Part of a small language model's weights.
Size: 8 heads of 64 (4 for keys and values), vocabulary 16384, 27.1M parameters.
Architecture: rotary positions, no biases in attention or MLP, tied embeddings.
Training: a variant of SOAP for these matrices, 868M tokens, 6626 steps.
Each number is 128 + 24 x the weight over its row's rms, rounded and kept within 0 to 255. Layers, rows and columns count from 0. The size above them is the row's rms in percent of the matrix's.

# layer 2 MLP down (transposed), 704x512, rms 0.154, rows 608-625, columns 128-255
size [ 98  95  98  96 101 104  95 108 100  97 101  95  95  99 103 104  94  98]
[[146 121  93 119 155 123 142 112  82 149 141  96 122 131 129 127 145 155 117  98 125 179  77  88 104 129 132 167 147 102 133 113 117 116 146 137 100 155 137 126 133 168 135 102 149  95 138 168 129  82 126 121 163  97 145 121 150 115  96 145 179 165 120 162 146 145 136 103 109 132 101 121 144 153 135 151 141 144  87 134 136 119 136 109 122 117  96 104 120 120 128  90 154 149 127 124 170 140 149 113  91 137 144 121 153  90 100  94 121 149 124  94 118 115 112 139 101 125 146 120 151 139 118 129 121 120 166  95]
 [ 89 136  90 136  81 117 109  92 139 148 112 111 158  97 156 107 131 148 103  86 125 138 124  98 125 160 144 151 133 146 116  84 128 116 115 134  98 128 107 106 161 146  93 154 116 166  99 138 130 125 117 107 111 101 109 133  89 152 140 124 150 151  99 109 142 140 173 128 163 143 125 120 109 134 145 129 148 139 116  98 119 157 103 106 131 151 148 145 158 152 153 103 123 113  91 135 165 134 119  99 113 130 126 127 145 181 139  98 134 100 135 173 102 146 146 136 110 114  82 129  89  95 141 118 129 145 132 150]
 [123  85 126 116 112 131 159 119 142 143  77  97 111 142 137 139 110 126 118 116  76 115 108 122 137 140 103 120 125 134 164 145 164  96  95 133 149 166 144 156 100 115 159 152 141 114 130 131 122 167 159 157 151 128 103 126 115 118 131 110  93 116 128 110 140 125 115 137 148 151 118 136  98 128  83 110 149 127 111 146 116 151 134 137 150 162 105 103 186 118 115 170 148 103 143 149 149 142 105 131 127  78 107 123 131  74 127 109  69 151 126 133 109 113 138  79 115 113  89  89  99 169 145 158 160 128  94 133]
 [ 99 126 123 157 103  89 136 117 135 158  91  90 173 154 143 154 105 139 146 127 141 103 101 150 187 113 142 163 152 140 116 136 115 101 151 155 118 107 116 116 115 144 171 148 141 141 131 120 123 139  88 100 128 106 145 120 160  92 102 108 131 127 122 137  93 104 143 115 140 141 158 133 149  98 123 103  99 151  78 128 141 116 165 161 109 103 154 132  86 107 121 110 124 148 104  78 168 135 121 158 104 125 159 155 130 111  81 142 124 133 109 121 132 123 134 123 124 133 122  84 119 144 147 158 130 113 137 116]
 [ 99 138 129 129 157  74 146 104  78 170 104 141 125 146 130 125 116 129  84 172 145 119 160 150 118 153 127 111 116 134 140 119 128 144 139 172 118  91 150 116 155  89 150 146  86 130 116 143 104  96 137  80 108 145 117 105 118 110 108 133 140  70 127 153 114 107  89 145 119 134 132 112  94 196 137 121 142  89 123 104 143 134 117 124 101 158  66 144 144 105 138 150 152 116 149 110 126 123 156 146 107 112 141 120 117 139 112 139 123 128 148 137 123 109 127  75 143  71  88 132 164 118 150 107 125 160 161 156]
 [169 138 142  48 148 154 137 141 112 117 149  91 105 130 124 168 152 135 145 134 109 151 135 148 127 111 121 169 117 138 104  99 118 126  58 131 125 116  96 141 113  99 111  82 136 108 135 107 123 130 125 124 152 113 131 137 154 112 128 115 151 130 131 156 108 171 147 105 123 164 125 151 164  97 146 103 127 112 114 137 124 133 141 123 134 112 115 136 121 124 138 111 107 116 115 111 153 107 108 132 102 128 155 140 109  96 141 107 124 119 139 111 119 115 111 153 140 115  81 191 172 131 146 127 112 142  57 112]
 [117  98 149 143 140 126 131 123 118 137 137  97 106 109 109 151 118 110  76 173 148 163 104 116 161 123 129 123 129 132 128 108 142 122 146 121 107 152 112 110 105 135 149 152 113 119 115 142 178 140 152 127 123  87 148 147  74 104 121 164 149 120 149 144 140 115 107 138 100  77 125 150 159 162 152  97 142 127 143  98 139 143 104 176 149 178 119 101 176 118 125 147 117 164 145 126 113 161 121 112 160 142 160 113 166 115 116 130 138 141 131 153 109 136 148 162 100 111 109  96  95 146 142 171 132 157 122  82]
 [103 110 163 133 139  89 121 102 116 118 117 120 161 135 133 110 138 125 124 113 114 118 149 100 155 120 114  84 135  97 121 113 133 128 141 120  44 132 149 174 141 124 123 119 143 148 140 121 114 148 117 147 102 115 127 154  95  90 112 148  86  82  79  94 139 120 103 137 123 111 108 105 160 122 144 135 109 124 137  89 152 125 139 127  75  98 139 127 138 130  81 137 123 133 141 111 142  73 139 171 141 126 137 118 147  84 131 124 203 161 152 109 176 140 128 121 157 121 158 131  92 132 109 108 120 145 169 174]
 [140 127 110 114 116 156 166 130 112 120 115 104 133 140 146 109 138 123 136 114  91 119 101  75  89 136 130 152 131 124 155  62  51 127 144 108 166 196 114 134 125  78 153 137 128 123 136 123 111 119 120 122 107 157 173 136  96 121  94 100 128 127 111 143 133 173 145 126 139 143 136 178 131 133  96 155 166 116 139 144 105  88 138 127 143  98 166 133 166 137 126 142 166 114 133  44 154 125  78 104 133 146 136  96 130 109 138 162 114 153 148 120 143 179  98 121 161 178 108 122 136  95 133  86 157  99 133 118]
 [104 115 180 161 156  91 136 122 134  85 148 134 117 113 117 137 143 123 161 202 111 118 119 113 144 152 116 128  64 104 141 118 151 113 119 118 133 125 131 114 100 108 130 169 103  93 140 163 120 121 141 173 150 153 147 151 105 141 113 144 115 132 115 137 136 139 130 165 121 132 130 124 154 143 119 148 144  84  77 137  84 107 130 146 113  77  55 159 102  96 136 145 112 136 153 143 134 113 175  85  93 173 113 123  97 135 114 179  84 142 147 194 123  94 140 102 137  49 124 132 190 126 196 145 177 165  79 143]
 [137 121 129  98  72 102 122  69 132 125 120 136 131 140 138 176 167 153 139  90  78  94 166 137 151 137 125 163 115 162 104  91 133 123 160  83 160 148 109  98 128 154 143 134 125 124 126 111  97  98 120 126 148 137 135 116 108 117 161 123  93 146 155 141 115 193  93  93  68 154 139 113 137 190 118 145  93 141 132 145 124 118  96 135 124 112 172 116 140 148 116 116 108 101 106 125 142 145 154 129 159 109 124 113 115 111 109 137 142 135 113 117 185 111  94  65 131 103 107 183 166 122 182 110 128 138 123 104]
 [113 123 110 124 117 144 117 125 108 110 133 151 145  65 128 120 105 119 134 112 109 180 114 131 125 156 128 136 132 119 105 135  97 122 123 156 114 164 158 125 137  73 135 115 139 126 176  85 116 145 144  96 123 101 147 135 124 130 120 136 120 126 166 145 102 149 109 113 115 119 111 116 119 113 148 154 101 100  98 122 152 196  72  88 139 134 111 126 129 136 121  96 111 110 129  72 149 110 163 157 161  97 129 100 143 122 120 170 139 188 148 123 108 143 136 146 115 138 101 164 149 139 127 115 134 131 141 132]
 [109 121 118 103 131 140 135  91 135 112 143 112 126 134  91 137 127 136 107 108 124  93 107 151 125  98 105 112 147 140 176  83  73 130 139 168  90 120 112 133 142 123 144 188 155 112 115 161 117 163 122 140  97 130 145 118 109 149  96 142 110  87  94 114 124  84 127 148 122 124 130 152 108 155 117 132 155 169 119 154  93 158 119  77 119 106 118 152 125 165 104  89 130 124 163 116 130 119 144 134 127 117  99 135 143 154 152 148 116 155 149 170  99 131 142 170 167 135 120  96 145 115 137 199 158 121 165 123]
 [100 141 100  93 115 192 115 132 128 128 120 110 155 139 119 116 159 159  82 150 127 163  71 115 181 119 107 129 118 134 106 155  95 111 106  96 124 148 118 139 142 111 146 143 103 139 147 147 145 139 128 120 168 136 140 113 145 154 116 105 127 146 146 149 130 147 123 133 120 144 172 164 120 124 124 146 124 126  99  98 150 102 135  90 165 118 106 127 160 151 170 162 153 167 155 121  98 159 126 162 137  96 118 120 138 108 150 101 134 115 138 133 186 119 127 128 140 122 144 134 147 103  71 131 137 139 180 150]
 [118 129 119 148 159 121 121 135 146 137 136 170 140 146 149 136 126  99 138 140 111 132 140 126 133 113 130 157  96 129 118 140 147 112 132 178 179 175 157 130  55 150 112 164 106  88 143 117 110 109  86 170 138 121 120 114 145 133 154  96 107 130 132 168 120 147 124 160 158 137 163 130 146 121 164  92 126 129 160 149 162 146 135 119 157  95 134 146 126 172 106  94 163 130  97 126 129 129 127 146 157 126 187 166 104 109 110 108 142 107 156 138 137 120  99 136  96 108 155 142 129 140  97 133 120 107 118 115]
 [ 87 158  95 108 106 155 115 135 168 121 102 119 182 117 146 125 133 122  95  86 144 100  81 127 111 121 148 143 134 113  97 105 134 117 144 127  94 132 127  83 158 145  93 156 121 138 111 124 129 115 151 101 133 137 123 116 123 146 124 110  92 109 104 120 110 128 146 132 123 112 128 148 142 141 160 110 174 121 108 145 110 134 173 112 123 120 162 170  95 150 103 130 168 114 145 130 138 142 146 102  67 137 101 104 164  94 117 195 116 126 162 151 156 105  91 117 153 175 138  98 132 131 114 128 119 127 141 107]
 [161 145 144 126 134 144 124  77 107 119 149 118 127 133 140 139 138 151 111 189 179 143  89 126 107 122 124 131 137 122 133 115 151 138 116 133 170 112 163  94 146 135 103  73  91 111  92 166 164  93  89 125 117 134 151 136 122 125 137 144 118  94 109 165 135 152 102 128 106 115 116 188 142 114 129 126 122 115 162 137 134 126 125 132 133 150 121 117 124 133 141 148 105 138 147 179 131  78 138 114 144 124 107 169 133 100 140 152 150 118 120  57  74 127 161 135 110  76 139 101 127 137 131 178 168 169 133 124]
 [157 125 175 198 145 102  91 142  81 161 123  98  97 118 135 112 155 126 144 115  93  98 113 152 144 110 147 133 130 125 118 129  96  94 115 128 173 168 131  82 121  98 123 122  78 110 163 154 123 153 119 136 126 100 108 149 110 104 102 100 159  78 140 100 111 137 129 131 137 132 171 121 127 163 159 122 169 111 107 122 132 123 118 102 155 119 157  96 136 107 121 142  77 141 114 118 147 162 112 132 157 132 124 114  84 156 116 128 100  99 135 187  50 137 132 108 126 116 143 103 134 135 107 121 117 139 166  59]]
# layer 2 MLP gate, 704x512, rms 0.161, rows 609-626, columns 128-255
size [100  99 103 112 101 103  98  92  99  97 102  96 101 110  99  98 101  94]
[[171 136 122  87 128 106 127 126  64 140 111 133 146 110 160 103 152 163 101 125 119 179 143 130 152  96  75 141 112 104 163 134  92 116 117 135  91 113 143 128 135 161 153 152 151 163 140 132 157 146 111  99 121 116 131 109 170 107 113 119 122 117  51  93 139 122 133 162 112 126  73 155 100  95 105 133 107  67 156 135 109 130 140 113 107 164 166 134  92 113 159 133 105 121 101 128 124 114 136 138 150 143 105 164 156 109 123 168 137  82 125  93  63 144 131 151 137 156 141 126 147 149 117 110 156 115 103 133]
 [112 123 117 134 159 140  91 108 120 135  72 119 132  85 132 122 158 169 130 134 140 112 106 106  85 102 173  98 139 134 102 112 123 129 117 117 116 167 130 143  99 149 108 134 133 110 115 126 129  64 106 116 153 111 122 107 165 101 101 144 145 106 126  90  96 121 149 128 153 141 127 144 108 140 145 139 106 166 125 126 143 185 102 171 144 165 169  72 128 107 111 123 133 121 102 144 111 147 157 160 145 108 163 167 124 171 131 139  96  90 119 135 124 137 148  86 146 123 108 138 120 158 130 119 143 128  93 164]
 [109 101 124 126 113 157 126 152 147 171 108 157 125  99 168 117 141 114 145  83  99 156 176 167 107  96 126 112 121 131 119  75 139 106 114 112 102  99 119  94  96 178  93 139 113 130 122 126 126 119 127  95 162 132 170 110 143 158 125 111 135 139 113 109 125 117 164 102 195 137 135 123 125 113 131 167 159 159  95 163 112 178 138  86 157 112 102 137 149 136 159 112  92  84 130  98 121 106 122 129 110 130 120  57 108 144 127 134 130 136 142 126 150 104 100 153  99 108 150 115 162 122 123 143 142 143 117 191]
 [135  96 114 104 129 163  90  76 120  91 166 157 122 112 163 116 115 126 103 102 112 117 147 161 146 108 155 158 147 136 161 132 110 146 144 114 135 109 105 102  87 100  92 138 179 127 101 107  78 177 147 125 144 111  93 110 137 106 123 163 143 162 150 135 118 131 147  98 130 109 108 131 114  96 137 124 122  92 141 156 129 133 110 106 145 119  96 119 109 169 141 155 115 104 163 104 126 133 135  96  86  98  90  86 171 169 116 125 121 110 128 122 132 150 114 119 113 171 119  90  95 132  97  93 125 155  94 108]
 [ 27  82 124 143  84 135 130  93 142 131 108 141  81 103 128 105 148 132 141 141 125 113 119 153 124 128 120 126 151 154 119 122 134 102 132 121 150 143 154 114 129 142 160 152 107 137 149 126 156 133 111 114 124 119  93 137 123 136  94 100 126 128 138 173 138 109 124  87 119 136 123  47 119 114 141 150 123 134 127 130 156 170 140 135 148 150 129 106 171 118 133 126 103  69 157 130 166 144 158 128 160 107 110 102  96  90  98 118 182 139 136 103 105 141 153 132  93 148 117 111 107 126 145 163 116 126 111 177]
 [100 118 138 102 124 132 109 125 144 151  97  95 154 158 144 118 185 145 178 124  93 156 128 114 112 128 142 122 105 137 162 175 112 139 119 124 177 116 175 150 160  98 136 105 143 180 118 177 122 157  77 156 153 187 125 119 104 158 132 117 132 125 166 131 130 129 104 173 121  89  96  98  91 161 169 141 110 115  67 120 113 123 144  94 140 127 151 113 148 126 125 140 147 118 105 136 163 105 130 139 121 166 137 118 141 126 153  97 153 157 108 132 113 166 115 132 152 130 170 114 108 156 129 108 164  71 163 138]
 [ 95 100 160 159 123 168 135 114 171 118 126 136 164 152 165 124  96  74 127 154 135 120 173 134  95 179 120  89 124 136 149 128 112 127 131 103 132 126 153 160 128 114 125  82 139 124 159 119 130 128 148  84 137  94 142 153 122 194 114 122 130  84 123 149 127 140 111 158  63 150 124 129 158 109 136 121 109 106  98 161  92 143  97 162 162 136 120 182 187 154 140 150 103 103 132 128 142 139 163 113 111 118 112 130 146 132 105 139 106 164 104 131 125 119 148 128 126 146 134  93 146 136 117 135 158 112 184 162]
 [104 151 143 194 102 178  96 114  77 131 125 136 115 115 130 114 121 131 153 111 128 136 113 147  95 130 106 102 135 119  84 107 124 123 147 107  77 176  96 101 134  99 160 144 112 159 104 144 142 133 120 126 132 110 113 116 139 100 130 114 132 119 158 148 156 137 174 119 139 132  81 137 155 116 145 153 133 113 119 129 169 132 113 139 121 127 142 101 122 102 134 160 121 121 156 130 138 130 119 148 160 114  85 164 132 141  97 155 140 119 162 147 141 104 169 157  84 142 120 149 150 125 166 138 134 133 101  88]
 [150 124 133 170 125 107 108  68 176 100 112 144 154 124  97 109 132 133 124 148 123 179 135 136 101 166 106 158 138 122 116 119 164 126 130 151 122 143 141 107 118 117 173 136 125 136 111 120 148 116 104  88 125 127 102 148 117 119  94 136  76  91 128 163 132 156 103 155 130 104 151 116 125 114 179 135  96  71 113  99  91 136 150 146 123 187 130 130 174  97 141 127 139 158 119 125 126 108 142 140  91 169 110  71 122  94 178 156 151 119 139 127 113 137 141 163 103  98 105 164 111 130 149 144 137 125 124 116]
 [155 153 110 122 101  93 109 150  77 153 108  84 102 102 142 136  59 110 171 118 128  89  74 162 131 112  83 170 106 119 153 130 174 107 134 137 131 122 141 141 152 133 119 139 161 140 137 126 114 149  95 156 133 121 138  90 110  87 142  93 154 128 135 138 116 134 151 117 141 139 109 123 122 111 150 118 141  89 113 143 167 122 110 126 168 115 116 139 124 140  91  86 105 123 132 150 107 154  90 126 127 163 123 106  92 166 102 151 158 129 161  94 172 114 175 153 135 193 150 141 137 127 152 141 144  87 128 124]
 [128 135 101 120 107 140 131 120 153 101 160 108 145 119 131 120 156 168 130 182 134 106 106 152 151 138  91 129 100 136 152 166 117 158 112 146 139 118 133 104 184  98 109 163 120 103 134 156 135 136 103 125 123  94 134 155 114 133 114 120 101 151 105 142 147  95 158  98 136 132 135 124  94 136  82 124 112 142 150 120 144 209 134 112 138 111 143 140 169 128 123 115 113 121 162 120 137 107 179 140 131  85 105 139 130 181  91 121 118 115  84 173 114 128 137 104 102 159 136 135 113 163  78 160 138 109 165  94]
 [145 110 146 100 155 114  81 163 112 131 147 120 179 123 123 152 182 151 163 163 135 152 128 146 140 204 126 104 161 163 133 143 102 134 147 162 115 116 152 145 137  98 128 171 110 136 106 106 132 125 106  91 119 152 118 158 159 160 108 141 144 125  99 146 158 110 147 109 137 152 117 122 157 147 107 121 124 116 147 152 110 115 162 138 143 175 112 147 104 122 165  82 144  96  97 121 113 130 167 115 151 122 103 155 154 145  95 113 117 149 127 160  89 160 169 153  92 215 125  94 150 151 143 181 102 164 151 137]
 [156 176  98 127 125 149 109 120 104 143 105 109 154 169 141 159  74 134 126 132 105 110 101 106 160 121 125 137 123 137 191 125 145 125 141 108 128 101  99 147 139 141 164 125 108 118 133 136 151 102 130 154 115 125 137 150 122 136 120 121  59  87 100 108 155 104 145  92 124 137 102 169 138 146 110 111 119 117  86 152 123 129 111 117 170 126 166 144  89 121 103 128  99 149 181 121 146 119  79 114 159 112 174 140 141 138 113 119  98  83 172 148 141 152  87  83 136 111 149  99 131  94  80 155 129 144 172 138]
 [109 108 142 117 163 131 124 161 104 167 123 130 107 124  83 132 118 181  98 127 130 146 129 136 125 112  96 120 125  87 101 115  83 153 122  93 155 122 148  82 168 146 142 103 131 101 144 130 148 174 136 121 141 172 155 123 132 135 130 135 158 118 152  69 112 147 112 137  79 119 137 132 137  83 144  94 127 102 165 133 112 119 106 132 137 120 121 139 130 119  97 132 150 119 129 137 108 149 123 132 126 125 114 143  99 138 127 145 142 107 125  78 132 113 140  67 164 102 160 129 169 134 126 135 136 159  98 167]
 [ 92 129 140 118 122 151 128 113 125 165 127 148 141 124 135 177 120 150  55 163 121 124  88  94 137 143 109  79 133 165 141  95 109 134 176 134 126 123 152 118 151 128  83  80 172 142 108 159 116 119 118 129 160 148 116 173 131 146 131 119 116 108 105  82 146 137 107 143 145 117 136 132 152 170 128 121 112  78 136  92 136 116 161 130 140 119 164 122 146 110 131 101 130 133 156 100 106 137 140 109 138 122  51 103 119 151 106 158  96 118 120 144 128 131  73 125 122 156 106 115 160 120 146 121 135 152 127 122]
 [101 108 118  90 155 156 129 144 171 123 126 140  82  97 134 130 135 113 132 148  68 104 148 139 126 133 128 148 135 114 128 156 143 136 109 157 118 135  95 164 169 120 169 149 132 164 119 147 139 131 110 138 136 105 123 128 168 115 134 159  71 143 145 141 119 117 120 130 125 165 147 145 130 122 139 130 112 120 157 167 102 131 172 140 141 120 153 138 112 128  76  66 140 126  95 132 106 161 137 134  61 143 127 113 165 123 122 120 167 135 100 155 118 147 143 138 125 114  66 129 148 132 168 115  89 124 113 102]
 [159 140 117 130 127 129 127 100 102 104 117 125 151 159  71 111 103 168 135 170 137  85 167  74 121 134 136 106 121 110  73 119 131 110 148 131 171  89  93 122 129 133 132 124 119  94 145 104 140 137 129 140 118 108 127 111 114 130 140 122 113 147 159 107 144 142 145 184 114 148 146 135 102 117 124 112 193 133 156 156 126 155 153  95 139  90 124 118 119 144 109 155 114  84 151 141 105 188 162 131  78 129 122 101 134 122 140 134 114 111 124 176 123 146 178 123 106 168 134  51 112 140 119  96 136  93 107 142]
 [117 146 123  95 110 118 135  50 158 144  93 128 133 123 143 139 171 168 159 143 136 151 124 107 143 119 119 127 126 101 130 108  99 134  79 128 126 104 148 183  89 122 135 144 136 129 157  51 134 174 121 136 138 146 131 120  85 163 133 117 168 127 105 154 143 118 145 145 116 133 141 182 103 107 123 136 121  81 144 127  99 130 123 146 119  96 164 150 160 123 151 123  81  87 126 134 135  88 129 130 113 153 147  96 121  81 156 134  96 123 101 136 117 140 130 151 106 112 155 116 151 132 145  92 134 120 148 151]]
# layer 2 MLP up, 704x512, rms 0.167, rows 609-626, columns 128-255
size [ 98  94 103 111  99 100 100  95 100  96  97 102 101 104 100 101 101  95]
[[131 120 112 141 130 190 131 108 111 148 123 127 125 132 179 130 136 117 101  77 121 127 109 121 124  88 133 102 167  84 117 143 108 104 113 120  98 135 113  72 142 165 123 127 137 120 155 122 123 155 110 130  66 160  68 143 153 137 142  79 118  95 111 119 134 150 124 151 138 136 132 119 131 116 118 109  93 128 145 103 181 146 140  61 111 109 124 118 130 121 161  59 124 178 150 158 143 135 119 169 112 105  90 155 150 145  87 106 158 149 136 116 103  83 100 157 172 138 138  98 104 116 122 157 104 138 114 170]
 [133 135 130 146 142 140 125 143 130 151  57  86  90 122 124 144 136 124 171 116 131 127 134 136 137 104 153 114 144 151 119 105  85 134 147 128 113 140 100 138 111 136 131  96 126 143 115 101 142  69 145 140 135 111 153  81 125 103 139 134 129  68  80 141 126 151 153 155 103 140 100  93 154  92 131 136 126 118 127 120 105 143 134 137 124 115 183 116 119 101 134 114  85 142  90 122 116 155 185 132 127 144 134 164 153 122 149 107 126 148 128 159  78 134 149 132 128 157 130 157 135  95 147 102 167 104 131 123]
 [141  88  95 157 158 146  96 118 126 156 130 143 164 163 114 150 102 149 176 103 155 135 149 140 128 132 139  95 123 102 153 136  79  88  72 157 139 123 136 140 126 172 102 130 150 106 134  99 112 114 160 119 149 110 151 138 114 140 163 134  98 118 159 153 146 119 199 110 115 129 163  91 157 114 159 101 101 130  91 150 185 148  86 148 124 145 139 136 147 135 105 145 152  95 117 146 137 119 122 117 132 149 125 110 105 165 138 144 141 128 107  80 115  72 136 109 141 108 130 152 132 129 164 126 134 103  88 155]
 [114 186 111 125 127 134 120 110 150 141 147 132 153 126  81 120 152 147 103 138 160 114 117 108  91  94 122 141 108 119 112 162 111 143 139 132 136 126  83 136 146 169 143 142 155 149 158 117 138 151 134 141 119 133  95 176 112 143 143  94 101  95 137 123 126 120 132 159 127 120 141 153 134 123 139 135 106 128 115 143 142  91 131 112 169 129 157 150 131 128 139 133 124 105 155 138 166 137 140 112 126 141 119  90 150 131 142  78 112 133 101 123 128 149 154 138 103 121 138 137 101 147 123 190 154 109 149 146]
 [133 136  88 126 149 144 112 151 113 136 141 113 130 137 128 140 112 143 117 172  90 129 135 155 141 124 169 139 100 148 134 139  88 108  76 105 104 124 127 132 108 109 116 120  87 144 135  84 145 138 124  79 124 125 127 141 145 110 142 123 111 107 109 153 135 115 122 134 147  98 122 115 127 149 124 114 118 103 143  93 179 112 120  96 143 122  89  96 122  86  98 147 122 125 146 122 105 157 104 135  91 124 104 114 115 163 169 113 140 138 127  72  84 140 102 122 119 119  46 113 133 154 107 107 119 127  89  98]
 [109 135 145 159 132 160 125 127  89 144 134 113 125  96 115 150 128 154 122 134 125 108 122 111 110 117 148 108 142 123 101 184 116 131 103 112 125 106 126 160  91 167  88 131 129 135 130 146  70 142 116 151 168 116 128 134 131 108 109 134 117  99 137 133 135  99 107 124 145  95 119  85 131 176 136 141 102 132  92 120 121 105 120 118 118 141 148 136 123 149  98 167 108 133 117 107 138 122 114 109 113 123 117 130 111  87 124 124 142 190 113 149  97 147 110 193 127 159 142  85 136 132 116 118 123 152 152 136]
 [126 114  84  88 151 118 139 193 110  79 132 107 149 105 107 139 147 138 178 162 104 149 119 107 137 142 140 152 154 144 111 173 105 118 149 114 106 119 154 126 104 130 161 129 104 112 102 115 126 156 130 139  70 140 143 121 184 108 127 146 129 162 122 142 118 109 138  92 115 142 103 102 131 146  97 153 165 141 133 120 148 126 132 153 108 140 124  96 102 135 133 124 100 160 149 107 110 123 125 134 102 135 150 121 131 129 117  96 103 117 189 117 108 123 124 108 137 149 102 153 138 149 122 142 131 190 128 121]
 [138 110  87 112 111 130  80 118 118 115 141 116 120 135 107 121  97 138  92  99 158 138 100  93 140 137 109 128 126 158 156 155 132 147 109 142 142  74 137 123 143 204 109 150 171 114 123 112 127 113  98 139 120 111 158 143  75 132 103 124 144 130 127 123 145 110  92 104 136 124 137  80 164 121 122 144 122 175  69 127 116 144 157 135 140 125 172 145 124 139 142 141 124 153 114 142 115 166 117 102 149 111 146 139 107 126 144 125 117 102 127 131 131 124 135 102 140 125 124 144 152 130 153 106  90 151 143 116]
 [121 124 121 139 138 159 152 120  80  98 171 122 143 128 135 135 139  89  97 107 125 124 115 116 144 101  92 115 180 121 165 151 142  88 130 136 127 112 107  78 119 101 151 129 132 164 156 119 151 148 171  67 134 132 107 142 115 114 121 137 119 155 121 158  84 122 123 135 158 105 135  99 141 131 135 158 117 104 165 115  92 150 141 138 103 135  93 135 114 145 162 156 134 128 111 127 189 116 161 109 117 174  88 116 210 121 127 111 138 100 106 108 118 104 147 132 145 146 137 159  96 146 102 132 120 121 119 103]
 [111 163 116 154 133 121  99 134 140 154 169 122 130 110 110 127 118 158 175 112  95 116 132 110 111 128 163 128 115 187 101 120 129 156  76 138 114 146 134  97 141 132  95 146 116 160 156 150 114  79 105 122 127 123 146 138 143 132 109 132  94 142 144 151 118 151 172 108 135 172 154 131 136 157 136 143  81 148 121  92 147  71 171 119  98 122 113 158 162 115 148 152  78 109 120 121 129 174 146 109 125 104 136 116 120  66 109 176 125  89  99 107  92 127 159 110  90 130 121  93 203 139 125  76 131 113 133 101]
 [128 150 129 118 146  79 179 139 161 139 134  79 123 107 112 142 128 136 120 129 116 108 148 141 169 113 104 103 113 131 135 173  68 119  91 133  95  78 104 108 169 121 135  99 154 159 129 127 140 111 128 122 150  99 104 140 149 143 138 152  99 130 154 136 136 162  77 176  92 152  99 165 119 153 132 130 138 128 113 133 139 141 138 123 138 115 133  93 149  70 129 140 126 141  96 144 134 129 118 138 177  93 134 121 157 150 126 137  92 130 157 114 142 158 134 128  97 110 154 150 103 110 119 150 146 139 135 145]
 [134 133 145 114 124 141 113 103 168 153 134 128 203 146 139 139 128 151 154 128 110 151 127  93 157 104 123 110 150 138 125 148 106  70 116  83  79 157 148 168  87 160 115 182 138  90  73 120 130 143 123  82 131  94 110 134 116 158 152 109 112  70 151 170 140  92 176 137 143 138 123 129 134 123 153 122 122 137 105 149 119 136 113 159 128 165 135 140 118 149 157  99 105 113 156 110 100 155 166 134  65 149  97 120 137 136 123  90 149 159 136 159 113 164  74 161 112 113 133 142 122 162 121 148 167 115 134 150]
 [126  96 131 100 123 118 108 150 143 161  97 109 128 151 134 196  73 133 133 121 124 118 128 161 144 111  99 157  76 147 165  94 138  96 134 135 125 142 145 114 150 138 132 117 132 159 125  86 156 136 109 133 135 107  83 129 150 148 117 117  75 129 117 110 134 121 101 130  95  84 105 120 136 123 127 125 122 125 109 106 107 115  99 156 121 154 101 124 114 129 137 136 112 142 154 170 143 128 120 138 144 148 132 121 113 147 151 152 121 167 102 156 102 132 135 131 194 100 122  91 129 118 141 112 127 120  82 153]
 [112 161 121 105 122 112 149 166 136 108 118 137 149 146 126 161 111 134  93 132 115 156 140 125 104  93 108 138 104 142 165 103 135 114 146 141 119 129 135 114 139 143 119 122 143 157 109  92 101 148 150 165 176 142 175 124 121 138 129 114 124  88 109 115  78  92 114 175 134 116 160 149 157 138 123 127 102 118  74 143 167 122 105 120 147 178 134  98 112 112 102 139 142 144 123 145 138 160  97  82  96 140 109  87 146 142 155 110 158 128 141 133 107 149 121 157 119 136 141  99 112 141 110 101  87 130 149 145]
 [109  85 148 113 110 135 144 157 168 129  87 171 136 130 135 149 128 158 116 130 179 149 153  89  81 136 162 170 135 120 117 119 128  95 155 161 131 178 153 129 159 123 127 150 135 146 125 122 120 131  90 126 108 130 114 130 130  67 132 145 151 103 103 130 139 115 114 150 120 153 160 122 124 165 144 119 112 142 120 129 131 107 164 110 119 128  54 113 100 135 120  84 148 101 103 119  95 125  97  97 135 116 102 134 124 160 108 154 132 122 121 207 133 158  63 115 136 137 119 127 106 109 179 119 175 141 130 119]
 [179 121  96  94  90 133 166 120 132 118 107  86 163 119  91 139 140 124 154 103 108 159 148 102 139 121 114 100 127 105 141 116 127 130  94 148 128 154 163 156 126 104 121  99 119 115 112 149 105 107 111 155 102 186 166 105 157 135 144 136 115 148 129 143 149 118 123 129 105 130 152 135  80 157 122 117 128  91 181 181 128 153 111 120 106 169 125 171 145 108 149 137 152 102  85  72 105 137 186 127 118 139  88 142 136  94  80  83 165 172 109 147 168 129 124 148 122 117 145 152 128 152 120 146 146 144  74 141]
 [109 112 131 150 149 120  96 122 115 129 118  85 138 101 111 112 150 130 150 116 139 119 126 144 144 142 145 148 148 141 148 151  90 124 117 114  97 105 148 138 101 131 145 125 149 153 147 108 125 182 121 108  91 153 117 112 128 120  99 123 107 145 185 128 122 168 157 152 148 142 126  82 140 134 181 120  70 166 117 132 136  93 150 105  99 122 150 138  85 117 122 149 111 122 161 114  89 122 149 107 155 131 145  82 112 127  82 145 106 110 143 149 153 120 157 140 126 100 100 100 126 125 152 163 118 157  91 156]
 [117 175 143 121 131 166 126  80 113  98 154 144 162 165 172 123 149 141 147 144 145 101 111  74  92 131 194 146 159 113 148 152 157 127 149 108 115 139 120 173 134 124 131 104 130 166 160 141 126 151 135 170  99 154 135 144 128 133 142  83 144  91 184 129 128 104 105 153 181 134 126 128  95 148 132  88 119 123  78 137  88 148 117 161 138 110 141 145 128 125 105 123 136 129 113 129 156 134 103  93 102 130 121 145 112  95 152  95 106 112 116 131  88 149 103 163 125 106 110 183  86 164 103  87 177 106 129 125]]